From a checkpoint of a small transformer trained on Wikipedia.
Size: 2 heads of 128, 17.4M parameters.
Architecture: RMSNorm before and after each block, no biases in attention or MLP, tied embeddings, capped logits.
Each number is 500 + 25 x the weight over its row's rms, rounded and kept within 0 to 999. Layers, rows and columns count from 0. Numbers have three digits each. The size before them is the row's rms in percent of the matrix's.

# layer 11 attention key, 256x256, rms 0.0767, rows 124-232, columns 128-255
127:495536494451472535474468516506501511484525483508500467537464474509532503482497481530509493453503492503501520448491467517508526539512561489553509507477507487505531473534487517495526493525495486501496453508498491468527485536502516487543515486497464522516481487511518503482525495500478510501485482500457473470473484519564547488514496553454520478518488526484471510492515511542534505493505
121:487553496533422486507543542529462494484480478483490463535493460525523517490519471469510488520480496494528522510467496518475559521486467508497467529501501503489512486537523487528481498518504482470469515470490505485525514509539510472505505471459475500545511471514466483469512491503502512497481487517474490505477493503521530503523510434480504453490465499533508480511529502517522518505542
119:520486487502499505437474525518489506501496458497513559493524513498515500506500557491537453491525503491573455503535508558461507508495519518488451506470475532487476505523510514451484453479494502521488521508487492497535517502502488530460495482529519530492513492510491525499521478542502517524544482512453489482487558489537487486506476533509430517519479485505491519509496497489547485501492
113:507481466498505534464483486496499549502490493499500500506483531490491489526506497524505446483458541518496472506499481475511490521469479461523483511492481479489521486506499456524535491481564507507501486454546513495476514513513550468460505478525516511532449536508517488506475507442490470529532506502516512487463517473511513466521524510518480507480473491498503495498488488540483517519499
079:448479501478531501499501497475482482486510463528485454530449496502499533461510501540499472471516475505417533510468471514466473482507484537504517490488511469474497459516467496469503489468452494489505529523469477503539515448546501491528445476504516515529484500498517518529488494477499469519511512448466496501480513518519539441485452535493474506515528482505515550514506479534490501522490
073:496457502590493522502494522510497520517495518513535519499497495524547508448520514516541472472474487527493473524538515544468513469480512521478485503478474482507531535511518534514495504508477506480482508529467452513528526521486527432481546554475493527493459491466503517473496512538476516481474495538479515442489481486507477517498538491514515530529489505509493546501526484515514485490473
083:462526510469518475476499491490533503498536499537516522461455479502475502468468492503507481513472495479469530493522455461438491534535437518527540528510519522510509487479479467480496478413478494499497499502521494514514511475518490485472463509493482460525499518467508502494494484478491510496541525447474500489520520528501480529468475512527487483529542484522481493484478526541493497508506
084:487495485520464461525495450514495499492524529479495450518511500500502484496481523509484483484503451519496502515488481502455485510496508472494505555520537537512587543476534509512507538503503537516512523520544568571512470555461478499542544506502485531455465475505498503502460486507491518473500499508496538505526483505508507525502476538464511496534526516543509513566505474505486521520487
087:504522461523460528489507450479504488526512508485498537483499538546519537495492451531512539466560491498476497493479530488470508509427500492470495507460489541517497519505578516479486478502475512493536513496515521527513489505538492449510566525527517504499509479511465490497520545512492543519520456527513517508482483492494462518519507463546496456500508509509514466488490493516478495524495
087:543483488514522535443505483465515463471512501529493457511533519485487504521523537470525508493483456540463502556512484505543515457494496494483510431482458483479488509483463560507511507526482497484472522488418540540501488465492478475511519507526491483534484508516518519449524486518479505524498488469502522486535468481457475483484474462482481439489487496502510527480521473498462506463488
092:489526499511481531484495469503535529505522480453488504512507487504527502526456466507496474487540470518478446494479489480480478492558485472473470491492489523544536532495565533504469498447493505485515518504483511583487472492520481477482544491496482543469452464487508488465512490481485496454509486479472520478463459506488498489491504497527494506512515545544488495486463488512438478473512
086:473516485547465506490504433514504470518484477479523493478530491495523459471514497544505469497499478498501450513501514433473501475487441469471507524506507482509515538500565553462492533514544521523456549536496515507512472521498448466541531532515497496492494491506512501443500533507501499490503513468464483484493473480488498505464484525483500534508469521498481507463500491497488478484484
082:478518501534483530500529473495537528505449510481526520499484513517489450515540497498512539489480506499502532503488514500474513508502528520459519460516514474504512540494469509478500536540506505537508465551506493499498526520505470514486559490497484537532497466521474493546475542507518457463481514464502527497498515534496498542517508538468498529457526509496494535455516469520522511523486
088:490529472541490455513504516517468483521526497467506510511516459513501522480533458524479486538486503503495458506509487471473490530470526531503511539484501532504532527504577504488450491470496460519529492503533479473519538523474462525470532481486468435503551465526521502458537469465478509481484489521543524473499546503538483481494509516520487494513475534519479451449467484542485508507499
087:499516501511501516520486447508510518556530461462534491451509481501510483504470482475533502490483439478473471527473479488472484522476489475498539498495476503480556515496501505481511524508516508540485492495515497508498463503479481483528520481464509489476486454493457451500498455496496529478443497442491491523440496536534543501480525525505517507477474462485485495484557535516535499487498
088:509497507506507501513507460448458461496512499537509552496487537503470540453546520459449524523482493528510505502497504520483526516514525519515467557464507513504480498476533486491494542504508491503476528517551496430523505520503452462480531524492481455532540463527536486469558482470528469522509446480523488534495543468528482530551502518485532539543547509495469488478454503530545472500477
079:516517472528518533486533463502513511537515522477562495480472473520509488495516527504527527501521494486502513498486501498528472573469480476489498500491532479484499528562506482515505512524508528529484481504486504483543470525509482470491530508522516488504480438517467497498536535490540492477494519471486474484483463508515519495513516530456511533468519507463504536476546511518481438510470
092:505511507532487507447525517526490518476513478449490439522497500508548497516450493490553420469501533497517490483531498485499470565488473467522478476537495517476492545518516522498504487537509476516495529491505486550491448495489485511522462451466488501473494479524498473456482514490479521503473506511505511479510444543518501467509524550505489506512440497525489491525519498491496524475502
084:497530522525475525530520477469510513568494479457532520492506523504487505497528477498493527537503529472494511489468491508488528504487467496457490508479491497497533501547504493485500495489522499504560473510456534505510476561525485511493550507512517517522488493524489493501499484458526512464540519468493502454483506479509529516529534472491504451447544546461482482472507519490465462482508
087:507451528463524486470545526465521512477466485508472527512545489469536496519494487472497513495489497464518505471481491498505517455482465512475510467510486488485450507496483546501500482488521488490483500514506503567517487493527534563504529509544493500480491529500491487505490525566468523481495493488493496498550514498467508471516476473518459460519465489507509502544508471458472522460537
080:479523471529473537519512455495499485570502533483537487500493496491485514492520508531495499474490489507494502488487509507477518484494511520454519541488509495545508558494488485517469473514496538501550478540483483512528488512479465501527544521519532507504445495501467449519522510480538489464511504510531480484473500494532510569540533513487506492476578498443530521507478543510498511489498
089:449492430558492487483469444510490503555495527458512502504492489473543493489514501517510496494480471527537452505513523507494545523513490504506499539491485492536545516492521508493485473432473492491492478518490505509519517502520473494521515520484447492491490501501440460472474515494492477438491465519458479467461504475522483512567507489478495493550500527483498483483495513476512499486484
075:497502520491512495468520503491487483493527485496548485513488516491482544522542487463509493543541508512479516502524478457525463521551506494471490491486469520528513485531521536519537478496491502528480499467496482470550491532518499489489513536483467498512529511553537506480523493469517491493521494438482511543473503580494492467502547501516485496528539508466492498518481528557475479507487
095:509493457527480505498453455539467512489525523484513457495471492465498513470476466506478497522496454557470449508533460508486506494461510518543522525487523501563553540493471476518493501531494531539490491493499460490498543491473460485503495473511495503465506460519462484495500528532500545478478464482479508506476504471535468510512519516505497560524494490515511494482486491508515507490503
083:497502485560513486502502448510486514542549502490517455464516543465518475505521502516463530470498488514539513525506511510517499521417460524490480534473519490502523524548513492504494444486521512510508478458530459463513477517485473500529509520484488510500505476513481457496514515506544491504476499502481499448481501503508523508517497525480508504501522521465559510499463531546509462517512
103:509511542524472488492530542509511465521525449489515475470485478470517490436485497480504507498471526466483561512515471514516516504482476472467489521507489483482511495563512509486491482480513483497531473518508460464471491503509516499509494473482493490515520537523516467463485490493508477471488527499502514448507493460523525503493540474461526498492504528466492451550501544493504486520496
092:521485473498511508522494498498459517462448504512502519504506545512480473495496465461526528467501495502479500486515495473459515487506513497530465486529490526513458471473508518516504519537512563489489510496502548512494500502443518565493491516516530539464496486518485518503511519548423514501512494544498552496560461471475498505482487531492495525528476489534500559475520498456506492516505
105:496508504428523516480518529482465470503475485525453500484508493523469495533493510509531519512493493505480506475494497448516525493547544527513509482503484532474455444429521478518487521490502474468489475486498496457505494497495497518494493497465544471536495471482554538499494501501479500533529505498524509525487533488505512534512503507489551506472497496516474512493496501529504531516493
083:503517512481479530528535524537494489487510503468532539500486456525514498510523477464537514491531481479521515495515513533527508535473512477480495522505481547477491512557443495491463462508495489486517473512521457470504466468479502527549499473502514525441492486542469481495478456474540497498482483524509479464477492522470508576512569490478510468489524539434498471472503515487545513516476
105:544505508510535499565502513460505530530494503527522541494594538562481514521475476511492526519501513479510512473493516564514505512522511526504501530483457507473469493495499529427496513469501457526518494506543521547525452516523493485505492497485536479513513564510511559510536483492470542492520542481505514477509516520503538459500439500498529473499445492489467480497556492480461535496460
102:487511512472552561477506477472506497493482522544505525512488544473421484526511513503470512488461490515469526505464499502533473508513539518496512519510481508455464509462577514547515519521465486492485521530480496493479541506470509501487496530501522511509500479486518530528551506487527464507483421490514499510486532444495490512488503539507515492502512470512537565468489504511472479524511
110:527505514555518464475482467472526496487489507512447503496547532494442518492481497503475510497469495492488454538491491472515468435518525523502467473498497465513479500493556495481560529484490532527467520492459495503493553508476498524466485514537502472560523481523491514497481499532463472484525500506546502470517514478508478454509481463510472498499517500565498486484488455493491483496497
115:492476483573476499498522480515502481529512486466498487452469456486566502489487515565517463477531460472476531479488495512469485491505491548444500466486495442521539543495483476493440506501515491503505505512468490536505495504540483524552520524472484493512492500512470491524477505489526515474491503451506512515483458478503462482473505474479470513485494488520509507511489524475468504489497
104:492504532452508506487516512489518518447530500549517491485509490478461464512499522472491534523511493541501485489508463494518514490547506521490555491443485541486460517425464521488497489479477486496521512509504473507511552504517533514500533488545498509467500537477476566477527496539482477512497504498485527483545525512492499483489462525520477489503492473483509480521510483482492519494498
108:522510519476421476488483510503526489452508488509451502551497495486491457525497509524495505485537517533543494509547488526511544551505479518511540552467507510525530487460501450485485518526532474527481531510548481496495490495468541448489503467488517481508517498512518515497500495548524492505481473519473459506529487516507493522497513470491493513500497493514469479535503510563475500490487
103:503490529504459505519530509525489521509491498451484500492548523472532508486481483500505492509467512490498516476527473495528493513471472473513520527485535492505539498545547467494504484521522458481494512476477487513537499494504490487506513540492489533555510500525530478497512506479498525548512522531525522451442534480501486476551501463446477511520475530507495493462454537533488492520501
102:494477500512480515506507503509514513492530501449496513515473447544525548511499521486519461510477520547475473539484511475489485493486501496502506475461522476486489463511469501497484503518463471493501500488469522478511509478564497484493526520490472476464521504485530497513519514527503495521501539485507485556499492510504531490494493455514499552527477496511498470470484506501515514470479
084:482497494514489477518526514521505462505530514463506481534533522498501493481539480471492507520466526508495461534503493519470527530519542512519491544479485501437532474544510486442467466519487472465513482514516477472522462489510497523513502525540510515463512507538479497468497459512489502514482494512507537478499481511504513529507526493491511478476518496477481475478480492529521535513527
113:494521469480469502487505499493490510487505474519486535510487475508482455505533475550553526476536487467505539508495479491523489525505537501474517508524460517492475517524486522502489481499485536468508495521519497446466486530511495476504483430481495512505515423522464495483504489492539504491435456486521508470509505537495498529495525520484537484484553509512485499526500539512456497509473
111:514498535498491509495518493514491486488489485487471501520490479488527494511479508471496497494495529512545496502513507510461547515465470509588460512441511525472522477513499487464478472525490488445520494517556497517541462494510552523538490479505488486480513524517498509492506498509476510517500502524487457473547487504519586514539494459493492522500485516490451445496518505515546503482536
101:507484500557477446508511520443465519515492479500530510491533501516476484524533536474484529494477495495488468489507549512479503471505513490502509526485477498494475512485565533506516483438499539496471515475502519550465505517478509500480500501518502467493458526521543508531484520501463480505535517522489497485518496475524538487472481508509497534485485531502529493512494506554505481487528
097:487493509485510500485465510520493513553480518526538513523467511492510494498501480541462506511514500500509482452509460469539440549500507494526507486505482508511489510580507470475480487511546463486474469469506460491506490506512462484479517488482493496547474534505513497488520507462457484490529468492527511532478537517484521499521561585530497504518469524484499465469498501529496487513469
108:466536494524453464531498522460476537505492494534524490525520508538505490484523484533501539483519453498513461509489475488545517549501514491458517536475468500531512523512517493504515483448553493525497516509523438473498477516483461450484518507485454507526511480494503518480509479543484487505440496517486493506478534571516465489524490530481558463474526531514515463511540519522467500537455
097:497503501530540485501488516466537497522490503500437422523502528478531497468466485501518512462477467497459508506472519512527465509493526482509484510514493480493524482540521491523556537512498507520450498505488479493490508473498465492497487525485480502566539469521488461505471570520545526519471490525517497508487481495508454474502497507472545476534474507537462511445527510518482487489464
103:497459482465484529531514504525538471515548498497508479471470480465446512506502477528481501514462566530502500504519478488497504510513481459524497498470531495491499493501482440461487489528511450491480502476463506471520504483534515517482510510515542467508473495481512532507506513483501508527517437481476522475443456447527528523483508490465436532532481514536516496491531490480500473514528
100:477465505471515481536509474477513515527516490490499484491516488502514528517499496529456522509463463481456501469472520524549496494493476492466531445542497475504520474526486500517527521481504495524479483501449502529515531528530461483488506515506459506532530492458522520481549505498491520456483503515561520521466472505505465463498533489467504500542471511467509515511487506471490475481471
109:510572505535457489459470504493484469496483462515455532510494487517515507471524521552508460462491495528521473513497481489467527528536489499531440472489490516476495465476532512479519486526465515487507542460501518484487496506474458520537504544559504529491539477526454531535511487523509499488512502476463502501535483517505496497487498481488527538479494487541483551493507514498499500535501
102:530538459502501517470475520504518455476470509489497539529518483465505505501520497543543511462501502481510483534515501487470523545514488517507495517530479522500493479472541479492536502515499520502461537465504518462520492512489509524507504497477496492504493445512473483511464531498542496500525461489475489478495475521503515514460496524478481523474486499567489536462500508534474523470491
106:476467478498517506513496520521478533500483487501500471510428466492520518493484517504486463508506468509472533485513481489512501510529563482531525483489538499460525503504484482583504490544502501433488471508476508543433479512470498518525494518492478532482456506486549480529521503506446511502526467474493523523486540477521510510504475525509513531505460512471508499492510503521507499477530
093:503442540503477497506530502511484498487533453520479497485514511525485473523501507470498510500550463499463493468487502529480512518489485492498512468476493519500513502455450498489466500519464517468551499497513545552482480512467534507558506487531499503456469529470516516494546472505485488487480473471486526488497477476518517500497471447504499526526513514463499479506530500477523513543520
102:478522462513498524502493510496519525480495550495452509498496503461476501503518520543496435457490533558515473491512492496499502538499456494558469469487507506473530507488493477440498475486544488495519470497549526490566488517494523505479513499540482484503533505468497540505466534498499493491472485521459505483458416494490517488477465479482473500490505524541491467493518493519524504491504
118:524563509496536512483477457487505471490509475499476559487469492495481505506520513490508505503500466518550494538516464488485502505558475501525522524472474549518470512490503546446535514504488503529522522553522470499500508495471461488519529474513490497477525492507477565516523485547523486492446512488479528468531470529460465492491476480489474517515540471520447521479555511505528505452464
110:518497520517482500468494532487533550539485508511563532533471469512505532500485497450484454479482538540509496518503509511495506461508468511540507471474470508523538522497481501500478484521518527494489521469514521506479539520522593471464508523487499501477468542485498496493512499460458465496504564503497484484509541501495498486541505468528512533447449478493542492507512503470504479516518
108:472522490509478502512460527492517509488502483490542496497520481543467528488495504480479466487486478477522471573536498512479528516555594522526548520491507539525534496469500480471516514493508482491478478509527490504491487533498476512518524507508516550454447507534491539472532489478486506524516527489428521521459542491483501503486452552515503533461506486493489524477499513496511496491479
100:500526466509484551521472482508490520529482534534511473476462515507481496468533505519504482513502531576483483463461497472540508541515504503518479475481528455480515477514497504477502497442521460527507469506488520463489482500490478478460485508529476500459492495478518494500497541510507503503550512500467492524496469506512517508501461538546505497514522527502489516483497493509550534464485
116:504521463502503501527506457554542474459525517494485484524497492516519485523490498474476482502459474527533451524511499492498528515471463481504524495479531493533475474488498486516484511482465515524524502499491506496465498450522491479503502503505491523531472493476528505550490497521471517504515510515500487499552526500559519512471500467506538535478499488502507467498444510492448515456525
102:510509509489455508514497466549511494466482475514521555495491510538488543496516492529541483490506461506525472493462515492472534498527477496487503495487511515516466466455492498488510524496509476516509505481498543485529450506486519475479525529529496519483464510516477546496548477518482536475591483479466475528511491519467509523469459457499484518476479502502500492523524511502484491513513
109:475445535506500515500500531498537546543491481499517448467504514512509515471499452494488462496514481472459491472489477537506517502507474477469525444518501515489537523533459507484521519505553456488503477500494500519542497526520527503498478473530500518514525511478482514477521493459531509499526521492524505495492479531477465485533528515484486485531503504477505520494520494450487477524450
109:505472526523495465498541488515515519486545501499484519457524548518501508494502532449522487523508492523485482500534513524464496476490485471440493469461504497494494514454483498512494489469540456537512533516509475530511517502520537476476525522497487483496522550475530540508502494547522527487493515462478509499484486524496448477464495466510470535512474482493541457533566484486478478522493
101:462408494458498465546536503520500491481504529516572489520551501462473508498484501523503470502482493495491488490498504518510470527473524495567511495529493496515525486479473421506446457548531474488533478541528472512504476508521503502502478489504498487491499504478499520484500495454477529507475499534493529525491499488505530503510515505487482479501490525470516490480500523507492509512512
112:497477494491529498526543498476487511534510506453492523528487516472521500521503510486489544484474507476457550462458506491509502467506492506541531491505481502469524496512489549495538528494482522475528492525519493523493483498503493495516496474490473493499499518470506465509504522504475489484429512504562529484518497486526540503541493468457540486463480510515447497477490523504516512517520
106:495495497503491485530546478481492490462504481467493547493488460487486480485486498484493497497461529493540497509542502514489532502516504494525506507480475525478495474505484506405498459474534548495501527546521505512551499488484534545528495483513476456473542496510484510465500471496504511482427486497471513483514506474539540528475513442445510490508517506523471483547484498485514538482510
109:489519446509472511531520504493532516517506539484489501518534494482485447469511506510508501486480504502517503485535494494512510555477543537481510482554487493527512506454465505451477520470510524475523527518489482467548526489533531508481500472516525505516542483502466497458494496485458482487471469536498490487554479487530516518502527500487506477472528493520493494547493500507466546510531
109:497510487460474481484482505507508506464543494541462454492469474494520510504436530507497468478525508515523504492567473487497505512495515510507468528470488513528521490452508487546478516508482484512506496513532473501510523501544554477523499491472497501512540500512509543496508508517496513506466461487456466500499500505545501465483480464478497502518472464541501468516537508494472499473468
111:514504498495505508445472483515478543539526532510512520514474499537490510509506459537497520515534560549507510438478508482459481486528490518463471481460509440496477493488477461514483501474477505532475481476512520439512464501534510488466519497507530507506493535483492461488492486473516507469536551498498487515497501481498481504513495476529531484486507526473463496514486496470510482537503
104:449503500495539456496510529486493479528459507511506530493533521500504480483492475502549474487477462438491494507487512524519464472512536528467496517546480526495498536508493469505500510510525541510495495463481485521515523503451466498513507498500495501509517478509453491501501496475526488486463478519535540471492523510525491489525548456476536466490522509515498511521506472474504497544488
085:465498462507480481532490513526479485492536535474493470529567534532459508498531478466483545518474542487509482520504510513469506511517545507508507544497515496492537497499500496497484518506524471524506499527520469463469458461529474485493505444498509494509485493496477509488468473496511495524486493516485503491474519508534490516495549515524519483461510514483478476492462503505528536503510
098:535487482521460523485506497536512547502516506507459513540490503514490504512505510507458520516507497504482517471516486469479494504466546502548532495497509505457511514523533523513466489534470465504534500480512557458492478489513500460552517462499506503469491513533514462501544459491445474478502466484508460491481538493522584505511503465506489521508470540511481477485479520514531522500524
088:482450481532495511514491461445438471508501553491499481494491470575497477500520500503467505484469503555520460464479516482525513501495499497468490574493525516515527500487501506475530472519499529472508509519497477478482447469475499473538575507489512545465496480503485481492499504498520499516494457512536504497519451447486460484526504516505496485541491479476557521508516541520518523501554
093:526478486519509514480497491520458519515501529475493474522540506513506467527488501515472507489485500518532499504498550511491519472474546501496533537474517512491475514487515527515506515542544514477502516502513505555483485506453472498539547476534512551480482490494465491507470494521500546490481471574540450508511472467502486491538484513483502494513492500491554501519527466483514529483509
079:478479486530481498462484477467535488497511482529481457488494522484502504483500474495506446517465528490454510499530514502480532507505514506496493496468505461484449519512465524533474477467500487514503497486487455508555508489525483461466513542491499497502489468532507501457487519550473496516489536505467530501449508500516491487490488480501497501515508534486480518521538542537513492516503
087:512493484486533462498482483529523528477529473516535477486507476453498529480487495513522504457488494493479468480528500500512479465533467437494503468500472495497505522491541505516468509499476470541495492493502526569493539484511451468498461529524449495498484487526509482477493521477469489488473527437445470460481517498487511479475489466467495483488471486540495496510494511470477449509503
084:537511493510527501513492516501487476513502502458516483527508533472504494480475539507509506503515523507522490503493480501526551456489465492461496522529474514508514510513522531527484493551492517520554519537481487459474514505461486551509566496497509505503478480499458496447527465487509480494481456517532480520551491488522506508507491475474538490459472516493505507498508455492509488514497
085:479483502464457551488476534495499548474560530483452462536512522476501525515481494513504509539476511488505475467506514481504493472498450484515485517482519529512490535486505495465512439506492498468499500528484476509503477444479484511502515457492539514498537493484502485494474507534496515498472543538508495507483475461554521456528558498472535527492507479471496482501468549487496545525489
080:535503528495483517548499542503500495490498505511506528446515529501490512483490519517523489539492506480455472511494477529521514502483482503470489479526488488504458511557501488506506511499530523494475503443474463459502504538502494500507552493497503521509477445536476508476518504509469501494489484518489494509514516456487501535476529465455508486477500539457566477464535500510540485520494
085:479461513519517454495505522515514474484476542531477473499481493480501481535517511515482531518474520462524545523495508454528490487479496471482528489512540472506432491461464503518491482524500516471511489511503492497497506458467521538559457514490519541484481519509485501532465488503516489533461528536461499497534502468500539525499481487452521555448485455456546521505538510490540477527525
087:491488477475489488466505501474481518441485491546516452495479507475488479520500517509521465462511470520523536504518514518536486542494513459503500489504489486503507482480459533481465527530451499473468520515483498551485534504464524490528464489525489525484487517516467477485437515497478538532515497524476466523531494523475499531532512540443496539519445483506541533533501532476490511512527
082:488507503507490507495506458528475521515490528511519526507469489491499494498514508521459510474471463533498480533487527495437516440475488468510473484516492494524489540467493511510473520515522502517520510505500523501493517519500434492477531529508471527495490489471471471494475501474526518492500469481518472492479564485520454578513481513492516554533513537494505529486453515503527471487497
077:493500509514511474491527505498508486527454534479473501521521512485506501529485498490531509527478532512504507538479496500511526447493502468497518467482517492451446497475427500509511495494514471490488457482499482516497531477506479567459523474468524485546492503425494478544476480496475487540488525510491541471534515467523515502507469457503465500466503507488519504527517489445470521475546
097:490497471505475547518459456479496537497460520514538509529522491505508485503540529516479516472469499500487541468436547490482525444490485509478485466493528502502518492517487505511519533508542519494523474502487555516484468497483492508531541522522529537490491513477458479519534509512540537500512490487493448513514484498510517520499488495482550470469522493505514546496480478458457493512466
089:516501491523516487534512494510481456529469517509465540480499511493459492509477520518498533558522509485496530497493508500510508481524513498463494482543480514481433429505435447511484498497509519497539471509489517462505520485473540547514519469513559491521477509496510500547476477526503472513498510505534515507495499478477518564541458483500510468483534503470502527462501462510510532527539
094:527507525539503442500518485470444490536509503471480456502537517487496552454505463490460511538501490488528471536548505525510497504525459475547496546489502494538542473509528501519475468505520510487501517469513480466488474515463472518511426514492502467514519482530528504495489492476457496480510496521492529499501504473535489498476509514505505489510507484495508470474486496524535470497539
087:460517543519504499487517478491504494543478472475508523488528520526483483511485526509491527505500505504521515482493539494489528435528467485457527467512478498462438498505447473477509497504539476504504460505508496523476509506487516567508536499515512501503521523481523524533459532543533470503504506500508526438499509484451531528492469484482497466483499514484496527517498492428468549505519
084:479513508462500506409484529508496481528489493472526461518459496456504519471500464506506517523514523497479519496510463506541472544500530495503489490479507500520500509564494479484502507520482490504461504515465471450530505492511505495528464476486425456503519504526502527460463508491508497502468485530464487474480484491486475462500515469481480519509519511490467472510534505538530440501486
087:501516517496533532499529509499520515500441498511463519504505460477471469499465525504472529525489495496511490490512534504463540430504513472502513459508523514484448476457479495474509498539496525475502462506488482478485524477485483524491532500538530519486485514478485538539493483540458501517494512546530486454547508475483544535495472475513502512501486501510508550495526499450550547512548
100:465515525479490462495526475541478473446489500459529499501518480494481497488469468474511500533485515508477457531519514472490460476494496505519542460513535482546489498510469463499513504472494515526511521510500496525489561490471481469445492488523450456462527535507480515450509489541502512506476502484489525490513530528467479458481530488494460495516501549519488473457496488485508533499479
081:477536508512488495510547473505499508554512480465550506480529495539529509485519483533508525524492514473510539486477522502495524536470498494462508525470551507500520515571472486475486475482500477508541505494516482470534439538525462483519535512492481493509495490507506499513502495447545508462517496485516481442485500540485512504541544477479494506499536501480473456486489525515492475521473
087:486497497499498475562515469449534522454480472499478525480524489549474483516476510445489515543479516474510521517439488526492514437518508533480530515541496501499493513508507522480521512472520491534492506496466528506477527536498516469456531467518543478520472482510493519535538496510544477505503509458510494478522528495525502477516498477513475471498477523482507514513517464473438516491505
087:508499493473513474465545489483508491505470527522486489505525519448449483513508532519470541517455490519476491507484519471510482461504467547504531447516522448486461519475508450529498512464527512521490480498471506485514546479514516528486490518516540490525489520518525514523537456569512471528495494516507514473486489445494516501529461477530479491484510524489508540473498468483510504535556
091:493515533486484479523481539438525502546467465524488520528557510525495499517491494479494504512497556472484495469503532498493537497526477484528455520506479520463484454532505505496500517528512521478495521499503489521472537485489468523481515463485504460505532471491539557500497499508489478528482486476519482461512533520450514488509482456501514450474453495501512489512511487517471498541505
086:513504480464542495525515539528489497534536519542497485483501525491515508469483471470501500548487537482507537463518492522492507483478490500491505493545487510490487494523480538521490487523520500507518455460514488502496463515526541526512481468477499508482509521502472508453520469504446537453509544492482492505529507474513547509501450465518537476490506492487503475512514470466466519495543
091:539477439493544521513480494460509485527526495526479531517488509490532522495524534531497464522513461527520503497459474482529518499553526469502459515506488494517494483460521500509533479473518498489450495479473526449502503517511526500514488508485508498529489450493507494530487527518488501479543453475518509560507472472504498541548472560491501503511526454509488526509520462489504480479510
094:510497480508477510524492469481491487494506506497458483469516521490471475496452465494492515477480489459500518491520515507449495422482487499501493507502512513492482520509545522487508482492531502463511462531536481516472504514451474539496436445522528489529524546496512501510465505519466508513490554538514478503520516441539513514448491482471490480514503475514518492519492516503481532538522
086:489447493499494505464505470503496533442472492515478464559533510465501532531493516514489519500486510546520466493517489486494512539505524469526498515507480502527536504437466477514521559495514461483491487513486521491484496491501503486484527501503512500468454453467525483461497490503505518502530478499445533555485510450474490535513465488503506491452507492505513510532500502489490483492536
089:484492515456524546493487509496505494489488532516523532548507505494453526477498474544489515506492514495466497496491510505517522468522511470494497458520495506494487481505483512516513531524469501486530504523458551511501563472477537503451516507524497511488477475499463548501563461490441493500565525516499524469503512493493494469535513440494488447487528529509465529454486501445516516481544
079:541515518479502473472498537469522536479469488531465527493502512502471555502484531475493516477505509495515485513494518511506499486523525511518469452497490511500461477451529546497556521515478507514517491499500547494514534494488526477472488517492499498498472509466501526462498536498459502502583525489462485520546502479493480469492436469540485516520463485528476493483552491496494480495508
085:507491557529482505504543482500506456501508486476545504462519465504490509493527456476524544496478517466487480538504522512517501511515502458479531506508482474492486475549514517460499487506485509489470528519477502529504455512493484487486495484501466498456476469539505508441481484485514514465507499464520514472478498516448516470483556539502502475510504548480508497512505510509487482526485
093:476473507502465541479481491486515505504496537535463485507469509489521475502505468504503504516512517530491509449487464485485486488523469490446502499501488502518502490531517540481504510488520489532462488461483545500511518501489465475475514502520488495486513492481516471506530480477498492537493492536514506514473508489489475491523506542425553439478539463545538516461485500524499521466468
098:499506506516452534484508485534490540474530477490524570494479490531521496520502502505500494514527495509529517478496479457463520427502487457502491486506504507486469527525488533495435496544507475486471519471451485497524511519511525542486510502515524484507481516513444474487526440516477510491557457492510517532526498544490511508504498537516500466502505513494499495483492496508495493504518
101:499470535446521519505508478502529496496503488509484484534481503515491458499491491493480522502496496522484550457488495495523505520488502503481528518523478476432464478518532473463518491480516475490462485518505501498493446495487496499467496481494506454517561537523554525520500509534523506498506488503530505514522524503433506496484494528512518471565503513489483482549530509542468507497507
112:498537505501482534535523527472506514544497470509495533541457483526515509507538460517484511512470536470502536511458482525505527490494547460491438524502505513466494481572501517461512502493507481444520488472490518441495450529499499515507499489467521509500506516518470484513504507499471477509491478500532495486517503474512525561531512518495525490492507495472498486493496503484511485516501
120:496558509491544500525498512448498508489489522508479544490522462543460492474490509478471517527474504462526499532494476515496514463510519541518461501514489530467452490456493514456503518475486528473540455495512514490446516477479511512481497471504531498495475491504489548480496510485410499456524514552496503502545526479549547521471430501500523470487499485497498490500562447494481516501550
097:493504484510472496495503493518488484496503487486502519510537504498480504496570487563551503511499539513517467520467505505474498571512521510543472521480506492495496485537542461459505476494486478499488515503528455426548467510470486534516489503512504518497542463517468497497487482509497472499512503515480514478525441530504501532496506516531528508485524559505448501464489501519524522488491
098:496468477442545532510462488539511488507503492524475472482491529486496510507493506508473513536486493504460506430482474506512476498516493518519486558496522517480489484486548475515557552493448441530480477509520512512491502486505509521498492539503532502540488501480531547506522514476515478514525487489502493530493488486526456491519508538516504499545507488488514508469497482491527524467469
104:486548472500528482520534456472518555542520532540522505469495497524487543499496497507434525527448489510474515470498507503521497487497477499498496502495491506547473517490493533558487548496454502561550484497497513529480548486510507477457539534506471518488455493488501503491511491456483490435499503492506526503501513487522474502499505475503524489518529505501519518512482503466502475481491
102:456502500486526487546500529473497439504504503528502463536550506507451502505523490550510515486472508501479491536448530527476517531493492515502507513534487513489490515503480499451500500460517535479502460512538471469485459514466466548512490460486490518501536472481473553511495501464491509495507482529497528499487474493531485489476522527477567515501519502501487526485480493466526525508502
092:480511491499490490492492482521510473472522506488517481472515571479476451517480533456511460484494511491506478504531546504515485554535526483530530521450533485473513506475506473489466454508492517520482493507551504511509502473485550525525480488535536512494500532508526510500518502538530509559506520519461528495474515517520517520461510501519477516525494531466497483475476486521486502499512
110:511535493460503544506474504498516513537493485522436485513482497499488504514479507559485477512506509506486543461483467511544509524528493520522456485501489533512544493529461497476538540495488483495494492467485511491509541530503506493505504489493489532541515475500488481488532511481490489485510468476513500489505489490534495508564519504447535487531499465500460540481500483473531501513458
110:489422521494493461520540527499517507526526490518514473461500484532468511510506537487451473470494509472453487507507491523499502495476505501489550482520499529470518521448496507498457493522473480517508510482481538540436503511522499507526498506508481484481476531505503490480511503479488506454503498482472466518489500518533543498471518445499513529538491520479529478547472493493518473526518